Weights of a small GPT-style language model, trained from scratch on English Wikipedia: 14 layers, LayerNorm before each block.
Each number is 200 + 40 x the weight over its row's rms, rounded and kept within 0 to 999. Layers, rows and columns count from 0. The size before them is the row's rms in percent of the matrix's.

# down: layer 2 MLP down (transposed), 576x96, rms 0.181, rows 45-80, columns 0-95
# up: layer 2 MLP up, 576x96, rms 0.211, rows 46-81, columns 0-95
down45,096,295,190,218,174,214,208,279,242,195,186,107,226,160,217,239,190,156,192,209,216,158,190,210,214,214,121,153,214,124,220,179,158,186,189,194,160,259,167,177,173,233,234,179,157,247,276,183,265,187,246,200,220,189,207,217,240,139,235,183,144,133,92,209,228,218,196,178,130,265,231,150,223,125,244,132,203,209,217,165,160,198,221,235,193,279,189,206,183,151,197,186,143,220,222,176,184
up46,100,226,161,116,192,206,221,228,189,209,245,214,219,235,188,157,159,190,90,270,204,171,233,155,270,266,204,173,219,226,207,202,271,183,233,194,248,180,188,230,197,232,135,223,179,227,206,244,169,180,161,253,133,113,205,142,206,176,270,157,143,214,148,205,267,180,172,201,216,167,251,242,126,117,185,210,208,193,178,307,187,235,237,169,185,247,205,202,228,185,227,150,225,214,217,240,220
down46,097,207,206,320,285,199,178,137,159,200,165,209,229,157,207,160,225,175,228,132,123,196,160,210,186,167,217,238,226,188,209,192,157,218,196,153,154,230,202,141,224,160,225,224,227,155,271,234,256,178,177,156,174,222,204,245,228,225,131,219,192,210,287,163,182,207,207,159,124,202,248,169,212,230,304,265,161,224,216,173,272,209,182,252,201,177,240,164,130,185,238,189,176,237,201,166,156
up47,103,196,211,204,201,196,174,159,196,199,182,161,233,173,234,201,221,261,166,228,243,250,165,278,169,200,168,149,230,194,156,245,209,241,192,181,188,206,182,163,219,202,181,219,207,98,236,176,176,179,188,155,172,157,164,191,95,188,193,244,136,228,169,229,174,136,109,271,142,197,220,178,177,253,189,235,199,182,155,291,222,225,149,205,235,315,281,156,245,208,221,211,144,224,228,212,253
down47,106,190,205,192,212,135,265,180,146,196,203,166,186,222,177,206,263,261,183,246,217,183,240,236,207,166,213,146,194,202,136,254,181,234,178,209,212,122,142,159,225,263,191,284,193,178,157,215,286,224,144,185,194,148,223,255,158,210,192,236,187,153,127,239,191,245,268,129,186,196,258,291,178,126,129,193,252,199,212,202,197,235,243,182,233,134,212,252,159,170,195,200,183,207,162,208,146
up48,094,183,235,223,230,170,216,207,123,147,211,181,252,156,85,157,223,171,163,181,196,193,229,269,148,205,226,247,229,197,159,159,153,205,188,191,243,148,253,299,220,231,142,224,213,267,229,235,257,198,178,238,184,242,214,208,162,226,189,195,183,169,204,304,118,199,197,209,177,275,155,155,211,193,185,217,196,140,231,192,171,213,203,158,196,202,170,235,200,132,238,222,239,268,133,238,255
down48,097,206,258,259,175,153,180,228,208,254,186,200,235,275,210,219,202,205,147,238,247,153,222,209,137,255,187,200,217,205,214,161,239,115,167,146,176,233,138,94,141,213,240,167,161,189,133,209,247,206,270,222,228,288,143,184,203,207,280,175,205,170,232,169,180,217,226,208,188,147,192,154,173,189,127,221,152,244,191,214,219,159,216,200,235,154,184,123,141,181,112,208,216,182,211,208,192
up49,085,161,269,224,209,223,228,196,145,144,157,209,238,175,153,260,132,189,143,180,190,160,218,251,134,235,186,227,186,152,155,168,165,254,168,238,154,260,187,268,234,237,214,232,268,177,249,140,130,111,178,197,164,95,239,184,184,193,209,233,184,191,194,226,182,178,189,172,230,247,174,214,168,245,141,100,174,219,200,164,145,207,204,235,182,169,208,215,241,243,155,244,174,226,199,209,255
down49,088,192,141,208,232,241,204,217,209,247,280,226,190,175,183,169,313,217,164,231,208,217,205,142,197,128,224,155,203,206,185,145,225,143,227,204,216,217,183,219,143,229,235,164,224,232,128,297,231,213,254,206,262,269,253,270,215,246,168,214,180,218,197,199,211,164,300,201,198,146,299,186,291,177,190,262,187,197,161,176,207,223,150,187,169,228,207,232,165,222,191,186,159,197,165,181,165
up50,092,241,301,150,190,297,234,212,233,203,197,251,215,226,223,155,193,244,115,253,145,159,241,223,245,232,199,201,223,193,225,207,154,167,253,174,229,209,260,231,195,214,228,239,157,159,145,166,164,180,213,166,174,202,166,181,231,148,91,156,110,196,165,209,215,149,242,223,197,112,217,182,243,206,180,207,232,226,196,173,168,205,200,239,194,255,247,166,163,246,240,245,256,217,262,179,163
down50,097,158,228,205,172,189,214,158,242,197,244,226,284,219,185,189,194,218,258,139,252,242,187,184,219,126,171,190,210,190,181,193,226,136,198,196,110,262,213,220,238,176,188,178,189,179,239,172,218,230,167,138,222,153,120,204,164,207,243,196,184,214,158,226,189,182,270,169,120,164,143,257,255,228,209,214,149,203,242,227,178,220,238,217,241,176,139,202,100,170,195,115,108,213,126,226,173
up51,106,168,165,203,212,178,234,223,245,180,214,228,153,248,214,217,181,266,223,191,235,171,162,155,238,197,185,315,157,269,180,195,214,216,182,161,256,204,165,210,164,240,186,216,232,187,163,189,132,164,192,174,231,73,237,218,198,132,183,204,266,211,223,213,194,131,204,229,138,152,283,215,168,201,269,228,140,248,192,192,254,207,200,205,217,182,145,193,253,224,256,191,124,168,113,208,192
down51,102,268,178,129,241,204,182,194,252,187,175,238,221,193,187,259,206,104,179,206,239,200,220,136,204,220,278,189,232,206,222,166,178,174,225,231,180,259,218,234,197,194,216,174,127,175,179,157,272,199,224,232,132,151,149,202,211,220,232,225,86,185,167,171,124,236,143,235,187,253,123,177,154,151,241,215,176,252,189,236,147,178,227,228,167,248,203,250,177,245,241,162,271,180,151,192,203
up52,102,188,210,209,161,161,132,209,202,174,195,191,212,280,175,185,204,144,139,255,240,143,199,166,119,122,224,164,249,157,206,211,215,169,219,217,232,293,261,242,249,218,254,118,209,177,187,217,195,217,151,262,262,258,170,223,181,189,200,221,190,228,265,193,173,196,267,171,244,156,209,227,158,169,204,186,159,191,256,224,182,142,154,196,230,67,189,217,217,196,245,253,216,187,202,192,163
down52,109,185,184,206,160,199,202,225,197,220,261,136,246,207,171,173,228,242,159,255,231,173,183,212,215,152,212,225,180,176,140,128,229,281,231,111,256,258,182,173,186,205,158,268,130,264,188,181,243,244,187,220,309,195,250,213,242,197,201,188,197,172,198,202,204,240,205,197,186,177,308,214,248,228,193,203,225,172,180,194,222,176,186,135,206,154,216,197,201,151,238,128,219,98,228,125,242
up53,101,179,214,265,234,195,184,167,188,183,257,114,183,159,227,108,249,260,161,170,144,209,240,223,216,212,180,217,315,211,170,214,180,203,224,302,183,218,230,142,248,259,180,255,246,251,256,167,157,182,224,168,255,158,199,193,239,146,261,177,203,158,229,223,236,197,187,221,144,174,220,244,213,179,222,210,146,242,184,197,208,173,237,218,191,235,257,197,211,229,260,234,142,171,188,140,270
down53,117,189,184,243,182,115,248,161,167,248,237,182,263,196,198,173,273,202,193,174,234,242,229,135,143,165,103,190,220,145,145,190,213,236,184,140,143,230,121,195,221,198,197,202,197,201,202,248,237,195,179,247,240,161,150,178,245,197,269,166,172,195,203,281,152,189,176,228,178,247,167,170,282,129,222,209,218,233,175,112,174,244,221,139,212,227,156,218,194,168,176,205,223,260,236,189,140
up54,101,222,224,163,142,191,181,197,183,242,171,261,183,187,147,191,182,237,216,258,168,252,238,209,256,242,116,224,189,182,198,249,210,224,156,207,197,189,240,246,229,235,228,147,122,176,185,164,233,216,150,195,255,169,129,199,215,186,177,129,253,208,203,272,130,157,178,236,151,236,204,186,229,239,183,218,213,260,214,195,214,248,241,313,162,279,228,167,164,223,201,150,148,282,261,201,223
down54,112,192,227,88,149,238,138,142,157,107,202,217,170,194,183,159,296,214,233,220,237,238,218,251,216,234,218,226,215,212,242,179,186,130,139,228,139,184,181,210,235,198,211,157,201,189,242,209,163,209,245,223,208,199,270,153,179,188,192,244,139,235,197,245,135,190,228,269,202,136,143,248,211,225,215,233,187,230,203,183,188,181,204,187,95,229,255,171,230,144,258,242,267,212,227,205,206
up55,101,181,205,177,219,195,177,245,264,169,196,194,204,132,260,220,159,145,218,134,258,175,168,198,143,176,202,192,136,195,99,196,215,282,150,140,205,123,194,235,101,162,240,179,191,273,148,154,251,231,204,174,158,185,198,241,275,210,161,177,217,191,197,192,187,182,245,245,178,281,232,218,199,160,171,164,240,187,212,183,272,255,209,236,218,209,160,217,227,149,220,155,222,137,248,205,197
down55,087,136,194,104,164,262,213,168,144,236,123,158,211,148,119,223,146,247,162,214,244,199,191,173,156,167,159,163,195,174,271,201,206,245,220,229,169,223,160,170,243,195,219,221,169,175,201,226,149,219,228,217,187,202,224,231,174,266,232,131,192,138,149,190,157,113,205,189,260,123,179,132,224,230,240,206,179,151,250,207,249,187,197,212,149,152,264,148,217,187,157,237,195,223,154,216,241
up56,102,171,253,262,148,224,190,134,177,191,225,258,249,187,175,196,225,250,167,196,188,243,209,119,205,125,170,251,201,210,217,121,275,108,186,171,251,247,237,229,187,211,210,215,137,210,154,182,122,309,170,146,205,163,233,171,198,231,221,224,205,194,163,137,270,224,159,221,218,157,151,179,198,191,176,232,153,225,233,169,196,193,233,207,130,212,159,274,241,152,191,198,227,165,210,168,186
down56,097,242,172,206,149,163,265,247,224,133,167,119,143,97,207,210,190,207,201,124,221,242,179,210,228,239,136,216,195,236,158,246,187,249,166,197,224,116,263,217,185,235,220,153,216,222,298,192,160,207,209,195,162,155,241,240,163,208,258,202,249,220,185,196,226,206,210,184,156,273,176,158,114,208,275,155,189,206,212,231,191,166,168,209,228,164,174,202,194,232,184,171,127,192,142,225,259
up57,114,256,214,151,165,152,183,177,145,234,196,293,164,143,158,188,205,272,197,170,206,253,216,139,190,213,171,263,210,225,123,176,198,167,190,201,257,241,234,166,216,125,221,193,195,181,194,197,253,139,228,200,225,152,206,176,158,195,191,163,177,156,201,144,243,205,222,231,163,164,198,207,150,181,228,220,316,238,210,216,180,173,221,234,174,250,203,210,221,172,189,313,85,263,183,164,196
down57,112,161,208,172,247,267,178,241,220,178,193,195,228,207,218,173,173,162,165,239,146,158,282,199,236,127,194,163,167,204,167,140,171,204,214,220,272,194,216,191,230,219,184,232,175,171,211,159,236,212,211,198,194,282,211,153,202,237,108,177,213,190,198,190,121,157,233,149,177,273,200,134,242,216,224,273,238,232,313,152,244,103,130,174,192,164,170,177,170,173,245,163,168,206,171,231,217
up58,096,152,236,175,210,143,213,186,268,231,180,191,216,191,245,119,250,182,239,204,189,170,263,186,186,206,280,206,208,212,177,193,153,203,236,151,254,146,220,236,300,145,233,209,189,231,232,267,202,165,103,178,175,163,243,101,220,113,172,269,230,226,178,199,158,206,231,205,165,158,199,164,198,206,224,195,238,237,247,151,144,200,170,225,243,209,132,133,133,225,227,224,221,202,217,209,231
down58,087,235,201,257,164,247,200,201,221,200,243,257,253,266,136,191,245,271,161,118,147,229,165,173,131,209,202,195,202,186,208,249,188,192,182,223,103,251,221,179,227,179,207,191,150,192,186,200,188,149,222,185,178,151,213,124,130,168,198,312,214,197,224,239,203,200,223,200,248,183,213,205,138,199,237,175,196,150,203,186,162,113,241,140,225,246,285,155,185,194,230,113,192,211,211,245,183
up59,103,214,160,235,197,166,225,216,259,210,174,185,213,259,209,260,139,279,248,174,204,291,184,230,185,192,228,280,220,264,206,229,207,169,287,175,125,203,243,236,189,157,235,185,253,121,157,198,205,201,125,233,131,289,244,213,222,280,219,203,202,247,251,209,168,198,181,270,142,183,240,146,170,217,169,187,171,160,209,184,154,213,221,201,185,176,146,195,254,213,182,163,181,176,263,196,203
down59,104,273,221,170,264,225,138,213,160,204,229,252,186,227,205,154,188,177,171,255,122,166,143,204,205,195,211,192,177,199,228,141,188,236,151,191,201,172,223,273,221,212,178,197,139,198,219,228,224,248,168,202,193,183,227,119,238,196,233,233,170,214,210,265,211,215,291,175,231,169,176,202,154,139,167,110,89,73,172,233,194,201,213,147,218,191,159,182,215,159,116,186,179,207,223,204,201
up60,094,181,189,141,278,216,194,225,288,162,216,171,178,238,208,177,221,206,169,243,225,169,211,155,123,250,204,149,187,219,191,196,254,214,160,203,142,267,249,238,131,169,207,167,191,189,199,235,250,217,156,168,243,197,140,270,173,225,204,203,216,205,200,150,243,224,194,148,210,214,161,146,230,190,215,171,290,288,160,158,187,138,247,116,200,175,103,172,221,143,190,183,221,213,257,232,247
down60,092,158,248,207,139,168,215,231,164,196,245,210,193,176,156,240,171,212,195,89,201,247,188,275,199,145,172,213,219,102,196,189,199,236,319,222,231,195,190,201,281,205,151,199,236,213,244,156,178,245,191,233,204,244,210,128,189,160,174,216,259,240,185,159,223,212,196,214,181,155,186,219,187,311,211,247,222,178,248,180,170,213,167,294,187,217,196,174,222,228,248,243,274,176,153,181,187
up61,098,157,125,127,177,216,180,187,168,231,197,233,260,176,261,224,181,165,227,211,260,236,223,184,219,153,139,227,267,202,181,179,189,273,142,199,144,206,225,151,229,174,120,186,234,232,162,203,238,190,239,116,185,196,205,158,153,215,176,258,259,191,224,192,198,218,195,289,182,165,169,149,191,210,192,222,154,174,235,146,198,273,219,122,210,194,234,292,202,253,206,175,211,156,281,196,147
down61,094,227,177,196,175,160,255,167,171,169,188,266,155,235,166,115,230,199,198,193,220,149,219,307,246,252,239,210,175,213,206,247,164,212,218,195,280,179,192,159,160,139,234,168,245,236,235,223,238,175,217,232,280,179,251,207,216,147,129,201,216,145,196,213,188,177,200,168,201,178,237,201,222,147,108,87,192,208,180,286,141,260,184,173,215,224,196,231,177,206,232,260,188,253,192,205,233
up62,099,159,243,202,214,204,239,167,258,144,181,276,281,116,115,177,172,193,202,189,229,143,244,197,190,180,305,186,182,252,202,232,157,131,238,190,223,203,146,106,193,220,259,208,232,158,237,130,177,229,164,171,178,163,168,129,181,176,171,222,252,224,198,226,156,167,212,243,187,226,218,169,236,169,187,272,312,206,193,172,184,197,196,167,220,206,210,247,176,181,220,265,209,227,207,181,180
down62,092,266,185,268,178,295,225,226,170,210,250,222,198,209,207,144,172,196,207,195,195,183,152,231,212,254,154,213,215,149,147,160,205,249,140,208,248,163,211,274,183,170,265,177,164,185,135,258,173,154,229,180,240,111,221,220,264,174,218,152,194,174,184,163,248,228,147,182,94,174,179,231,150,239,218,134,175,155,184,206,152,213,219,212,194,249,164,134,239,238,231,137,171,244,166,181,219
up63,099,233,200,216,169,211,140,178,242,177,177,134,203,202,196,236,207,120,129,265,221,163,207,213,236,248,152,145,188,164,146,172,162,166,177,247,222,216,190,246,193,167,203,226,237,255,182,150,220,213,181,215,215,166,190,205,201,76,177,112,155,226,202,253,206,221,258,222,273,271,118,186,210,186,173,206,172,130,226,117,209,222,154,261,193,219,125,232,205,136,203,214,223,242,189,200,241
down63,099,143,185,220,242,146,262,170,216,185,203,234,278,236,212,219,236,173,168,145,198,190,203,165,131,207,228,227,190,302,243,165,174,222,281,219,198,218,195,199,232,265,116,189,192,104,197,188,208,173,257,280,181,167,167,157,158,153,228,258,195,224,223,194,155,213,169,124,181,217,193,181,203,211,182,226,150,145,186,240,176,172,278,129,222,228,215,185,197,164,192,147,186,297,204,185,249
up64,092,161,171,252,217,128,236,250,186,192,287,224,297,162,125,175,243,215,194,176,197,270,142,254,146,164,204,167,213,234,221,159,225,187,237,202,234,184,219,171,201,239,190,176,218,196,153,203,144,240,236,251,212,189,185,184,213,147,239,211,173,264,209,220,302,185,209,140,172,207,282,187,160,166,240,214,181,171,138,222,264,211,268,204,187,172,198,273,264,189,229,156,179,199,137,145,178
down64,086,163,221,209,284,187,113,199,196,168,105,165,183,237,217,234,209,202,195,196,276,190,209,152,279,165,156,200,144,207,272,186,205,157,170,192,205,138,160,200,179,153,246,128,228,157,241,257,214,241,187,165,233,219,184,173,190,176,189,152,191,163,265,197,195,147,177,212,166,163,200,174,312,205,130,192,270,212,221,218,165,203,183,221,253,234,153,153,227,133,153,174,235,144,253,216,187
up65,093,228,197,268,273,204,259,227,252,194,184,166,233,276,208,169,201,104,162,167,225,160,196,231,157,178,224,215,133,267,169,177,236,220,210,194,191,182,171,193,240,190,137,206,194,202,201,163,206,167,185,228,160,243,203,228,138,161,171,124,215,167,166,192,235,170,69,209,182,202,204,139,215,196,205,156,218,206,166,186,288,275,201,220,242,189,181,182,168,252,249,199,190,302,201,207,281
down65,085,227,187,172,127,191,152,140,141,172,251,187,207,216,125,203,155,265,179,226,174,180,194,188,209,149,219,198,332,181,246,200,164,190,162,189,219,250,277,208,203,220,207,217,211,184,239,179,183,206,299,196,184,211,151,137,304,223,157,272,140,197,211,156,188,181,197,211,228,217,215,132,220,169,233,170,208,199,169,167,172,176,184,164,155,241,135,223,222,191,218,202,239,99,139,191,202
up66,099,232,180,299,190,134,159,199,185,184,254,247,163,162,145,163,226,245,166,198,199,212,203,165,143,164,247,169,220,194,205,236,215,182,314,184,191,258,148,191,240,168,194,240,244,239,203,199,224,159,205,241,218,230,156,173,103,178,168,179,209,257,221,186,165,207,182,143,170,236,218,212,287,265,219,133,208,174,221,194,285,200,185,188,152,205,174,213,229,200,273,202,153,291,188,178,266
down66,100,222,191,164,222,208,145,239,163,202,174,210,182,196,185,288,195,240,216,247,145,147,212,168,169,159,253,188,328,192,171,256,220,241,202,243,194,199,214,229,142,319,245,237,271,243,186,224,191,171,188,153,207,200,206,225,200,196,220,169,208,117,164,269,201,215,132,142,208,211,187,155,116,146,272,177,261,283,206,206,162,191,192,227,202,225,207,191,203,213,185,188,240,177,235,256,211
up67,104,238,171,168,244,199,163,291,167,243,232,223,189,183,169,183,185,188,249,182,213,202,228,210,153,166,203,244,265,116,196,181,271,262,168,216,198,238,236,212,195,243,238,231,213,165,256,186,165,192,217,243,217,275,133,191,181,222,185,243,198,201,196,222,63,166,252,277,181,134,140,214,220,281,212,158,176,142,214,188,228,221,123,239,201,225,155,156,180,208,216,199,193,224,257,180,140
down67,090,188,163,202,242,176,199,195,157,217,145,230,215,168,210,183,171,172,196,203,166,191,227,186,230,192,189,201,210,223,233,115,231,234,139,225,187,213,188,233,153,173,267,217,208,129,151,276,282,218,208,236,217,141,160,200,187,242,256,201,201,162,197,224,217,162,115,181,225,256,238,229,185,214,268,277,166,209,251,175,193,228,222,152,203,251,191,154,218,153,179,70,330,193,224,175,234
up68,090,206,202,266,136,195,221,183,226,237,186,196,137,175,219,207,194,226,227,221,241,145,227,204,155,187,242,207,194,213,165,219,189,185,244,197,177,266,184,207,121,227,237,160,193,204,188,236,242,171,146,182,193,176,136,243,261,224,296,183,133,218,155,169,220,206,239,242,222,117,210,110,281,264,207,175,261,212,106,227,178,162,234,201,253,201,243,200,226,240,158,226,86,179,210,228,185
down68,091,184,224,158,224,171,188,245,200,181,214,203,291,211,280,128,214,236,178,131,201,203,281,220,189,194,124,97,218,181,158,214,196,186,136,185,210,242,199,199,257,174,219,198,155,191,135,247,213,191,208,215,235,257,253,174,180,202,208,184,198,260,299,262,284,212,175,195,216,215,238,174,168,179,196,262,156,226,219,189,222,251,210,148,169,152,178,195,162,135,281,190,226,255,211,141,192
up69,108,205,136,237,209,160,245,182,173,119,186,198,302,145,258,155,192,197,241,156,204,190,210,183,238,216,221,218,225,180,263,176,170,172,182,245,117,230,144,224,227,218,164,222,189,226,216,204,195,151,223,126,214,140,167,214,191,146,100,186,274,175,181,224,238,231,191,149,158,184,170,188,194,219,277,237,256,212,233,178,196,142,223,177,182,250,181,209,200,139,283,219,91,194,167,215,197
down69,105,244,237,172,240,217,178,178,217,296,191,217,113,213,196,242,177,236,165,138,191,213,159,231,226,250,268,181,164,211,185,306,184,205,224,231,239,182,142,194,127,114,148,178,247,155,242,245,216,147,199,177,207,183,177,165,230,204,214,165,151,178,140,128,266,199,167,204,246,208,258,212,133,215,142,209,162,225,255,243,195,208,212,210,182,188,151,231,189,181,119,176,268,158,236,199,210
up70,098,202,238,185,144,202,208,210,168,187,259,282,228,232,189,150,56,244,262,197,206,179,228,204,182,134,276,224,180,260,219,196,248,229,147,228,176,236,286,225,245,155,238,163,172,180,236,236,210,167,193,266,144,184,213,166,185,195,239,209,159,164,200,189,211,193,265,220,164,167,140,229,246,193,280,181,203,172,141,236,221,276,176,266,213,181,230,241,183,194,162,212,162,185,197,224,150
down70,099,242,181,219,250,200,217,135,196,193,238,223,142,178,211,248,189,222,179,261,152,160,178,235,119,232,214,168,235,253,177,179,257,225,226,268,190,246,186,277,210,173,207,189,236,207,177,199,235,227,219,150,195,195,236,191,184,52,208,159,167,258,206,229,160,198,220,250,276,213,225,217,259,182,167,115,161,172,231,122,210,221,230,195,179,216,200,222,215,106,132,154,210,213,228,229,149
up71,101,162,202,231,242,254,288,252,224,180,161,228,235,268,295,233,215,253,204,245,222,171,203,173,180,210,149,177,206,206,192,159,175,288,216,203,228,168,239,231,239,170,204,221,289,177,203,203,203,248,174,204,189,219,162,164,161,190,196,225,176,139,130,267,228,210,147,165,156,253,196,164,103,142,228,215,142,217,119,258,184,301,155,212,149,203,213,206,165,172,183,220,186,183,176,188,189
down71,092,199,171,106,102,194,111,156,152,259,191,244,208,191,165,185,263,164,191,119,231,235,207,181,215,178,178,216,251,230,188,222,223,148,195,216,222,186,208,181,202,208,234,177,207,167,178,245,255,240,140,164,257,197,144,152,223,198,184,232,186,260,261,163,161,235,205,247,231,219,212,221,243,327,248,212,249,171,206,144,186,229,182,167,242,177,244,161,159,233,234,173,165,157,140,188,249
up72,102,215,153,223,210,198,189,213,248,203,156,232,177,197,187,248,208,186,233,138,213,246,214,222,267,207,160,218,208,229,193,245,110,207,244,173,204,285,218,218,240,207,270,162,220,198,220,227,260,272,167,176,205,284,218,224,236,264,275,127,155,186,163,240,228,278,221,173,208,213,216,190,197,197,175,245,235,171,196,170,250,115,155,143,95,169,171,216,185,144,174,161,166,230,128,222,181
down72,107,249,195,191,234,181,198,239,206,181,247,190,184,260,143,176,203,184,176,164,167,243,100,229,220,255,179,248,243,167,186,290,134,163,222,162,198,226,258,251,248,160,202,204,203,168,242,186,218,177,176,233,265,166,263,221,145,214,162,169,158,261,242,156,195,156,150,224,179,228,185,147,175,233,207,267,176,150,250,234,303,208,263,201,195,214,224,191,276,151,183,210,230,160,157,128,206
up73,102,258,207,193,203,195,129,215,234,206,237,286,191,163,225,197,212,203,119,215,193,147,255,217,191,230,257,212,244,190,182,203,189,223,208,155,258,287,209,151,180,102,228,189,140,254,126,168,203,224,184,163,205,166,168,226,247,182,261,193,202,191,251,250,210,195,156,203,211,253,179,208,105,189,225,184,149,262,173,178,280,124,248,207,163,199,194,185,220,115,270,172,200,233,222,152,197
down73,108,195,152,172,220,165,185,177,185,191,209,226,179,194,154,212,316,152,174,179,123,209,221,131,158,218,244,242,242,189,220,172,232,197,115,157,180,157,179,168,199,280,219,256,217,161,203,176,238,140,149,216,206,232,129,248,182,211,211,228,208,212,219,235,174,289,225,225,237,226,167,159,218,231,238,162,175,121,277,158,122,178,206,220,149,162,241,261,163,189,211,195,187,256,203,165,277
up74,085,235,126,217,80,285,197,262,274,137,182,196,192,205,209,159,244,197,222,205,178,238,229,183,237,194,156,253,202,194,207,276,156,152,237,131,127,167,175,229,233,169,205,175,250,183,184,133,150,204,235,170,184,138,208,147,163,194,224,188,207,223,222,268,180,168,207,224,170,216,250,245,236,200,177,235,203,177,179,221,238,180,135,192,156,193,241,106,199,127,208,242,154,176,250,207,228
down74,075,186,236,203,325,106,144,215,217,264,151,240,212,231,188,203,193,209,222,229,208,201,165,209,194,235,232,221,234,193,221,191,175,148,215,229,236,213,211,125,196,244,319,228,221,246,261,254,203,169,240,279,177,149,179,177,246,174,179,186,176,191,137,204,284,254,192,222,245,180,166,217,208,159,216,178,183,196,181,184,147,158,172,211,272,132,182,210,234,276,219,209,183,212,129,160,229
up75,109,188,166,197,250,174,236,187,185,134,196,248,159,270,199,187,169,186,205,166,185,226,116,183,229,164,246,212,269,245,238,240,210,277,194,181,115,241,197,186,114,195,214,168,156,208,257,250,256,207,178,262,257,169,152,243,185,206,190,180,121,99,264,256,194,205,151,166,224,220,195,165,225,197,148,194,232,225,178,163,171,133,206,223,195,239,123,174,132,215,227,260,225,185,185,202,213
down75,113,147,141,141,277,216,201,155,163,153,198,157,190,178,212,278,284,171,202,224,175,272,177,202,122,153,159,193,184,177,264,159,166,222,273,171,188,267,150,203,237,186,146,258,193,210,238,204,220,248,188,183,158,191,165,263,191,282,175,225,245,196,213,213,169,190,202,207,266,132,205,196,258,277,211,233,216,243,230,161,270,147,144,194,209,184,224,209,187,235,178,167,246,162,151,211,225
up76,092,235,247,281,137,217,197,223,198,234,266,141,190,150,218,293,132,170,242,155,262,215,181,185,243,200,219,151,111,256,190,159,212,183,255,189,208,164,281,225,236,129,250,227,166,233,201,187,185,131,217,206,116,232,209,201,195,177,203,159,234,191,273,224,210,173,232,196,237,125,200,202,165,222,181,179,222,208,193,269,238,207,222,210,139,139,183,227,215,253,246,165,148,150,218,221,223
down76,084,185,215,174,218,292,223,159,187,166,190,177,197,214,229,203,269,247,275,146,181,167,208,156,157,232,164,205,151,197,243,179,221,176,176,111,216,233,285,226,195,169,216,203,173,276,214,210,204,219,181,254,222,191,209,157,220,249,221,165,278,154,163,101,174,273,192,229,170,236,206,126,214,178,178,201,213,176,192,177,185,178,173,162,274,249,198,175,211,174,96,298,172,214,213,229,153
up77,104,173,209,179,139,199,267,221,141,260,109,222,201,184,163,220,230,194,210,209,172,243,268,197,176,154,211,198,189,126,189,235,160,196,229,185,213,198,219,204,204,165,200,145,221,240,251,164,186,268,109,234,215,262,202,240,166,206,276,154,215,219,208,195,218,218,139,195,250,158,200,208,231,200,175,155,206,218,147,294,208,225,176,173,138,109,228,155,246,199,215,266,111,208,221,111,191
down77,099,218,189,232,246,191,238,252,233,169,176,183,191,228,247,178,185,190,159,256,159,240,164,174,204,270,154,179,183,234,177,154,205,255,137,129,198,244,216,238,176,104,147,138,188,279,194,172,260,246,237,204,202,238,198,124,279,259,245,193,181,194,202,224,186,208,150,213,181,252,145,211,184,123,218,239,204,235,230,241,199,225,208,125,212,246,157,235,202,152,225,190,214,149,105,258,182
up78,109,252,211,167,177,258,182,217,218,234,248,137,241,170,168,184,208,250,198,176,215,207,227,214,275,181,174,187,269,200,114,240,235,88,179,215,202,227,181,135,172,164,210,221,188,203,173,147,232,208,180,108,159,241,223,186,180,210,181,284,172,189,180,232,241,222,216,242,190,181,247,129,151,201,298,227,226,126,176,134,170,158,204,203,155,195,253,160,175,248,254,236,174,266,177,201,223
down78,103,238,238,181,165,210,138,220,139,255,215,253,201,168,181,212,176,212,295,148,226,161,183,144,181,237,192,208,209,255,232,157,216,142,152,113,248,208,250,224,227,242,187,184,216,147,162,210,228,160,192,219,230,164,160,215,201,115,149,247,201,218,285,175,203,231,176,256,220,146,228,146,216,240,205,138,231,179,104,257,189,187,181,215,190,162,285,227,141,194,162,194,235,173,238,169,143
up79,106,229,206,190,237,204,147,227,197,145,215,148,194,159,248,223,136,190,196,164,211,217,104,277,229,229,154,174,246,222,183,195,191,229,200,208,186,232,201,207,190,215,227,218,294,274,190,195,172,214,154,151,191,184,202,171,136,227,248,224,211,260,75,203,227,220,120,153,201,167,225,220,138,195,186,202,124,215,215,225,172,164,275,208,211,145,220,264,216,204,271,215,235,178,296,179,159
down79,105,200,149,141,147,237,166,216,234,214,191,204,236,233,240,180,200,253,218,241,247,223,202,209,139,161,164,248,178,164,238,172,208,220,137,95,169,229,150,152,263,172,155,174,143,251,219,147,191,165,220,240,262,173,168,268,273,168,184,164,227,142,282,229,138,201,205,179,142,199,188,229,228,128,190,278,215,213,145,241,239,216,137,245,177,228,220,225,245,181,174,202,169,167,184,246,185
up80,106,238,189,209,190,157,191,161,244,234,120,251,207,286,197,227,238,180,235,161,228,201,106,241,192,122,241,195,188,184,126,245,144,207,225,225,164,217,225,210,177,194,204,172,163,219,230,236,239,179,74,167,255,207,144,224,181,176,225,146,242,159,206,244,248,282,231,193,140,163,184,131,230,247,187,176,193,247,153,144,166,166,185,199,191,217,194,181,208,177,236,231,288,219,213,239,238
down80,100,234,204,181,105,217,223,205,254,171,231,174,259,99,175,209,201,229,224,257,202,248,163,215,283,190,185,186,175,152,140,177,181,220,129,208,152,189,207,219,175,123,140,223,217,188,120,226,197,169,308,194,242,251,205,137,214,159,228,285,195,227,158,222,219,208,220,188,225,271,263,258,159,217,235,177,210,166,227,158,189,155,182,129,202,213,155,158,216,182,177,165,225,235,205,242,190
up81,111,136,246,228,208,233,231,235,209,146,253,167,205,200,229,127,209,177,236,233,244,182,195,238,232,205,212,251,127,173,252,152,211,224,167,196,232,248,196,214,166,176,175,244,211,207,227,166,139,158,137,226,201,181,151,158,186,253,168,201,249,320,195,188,189,169,326,200,110,167,254,266,159,188,241,221,163,173,174,262,218,211,192,241,237,215,200,180,270,167,191,211,154,138,197,174,213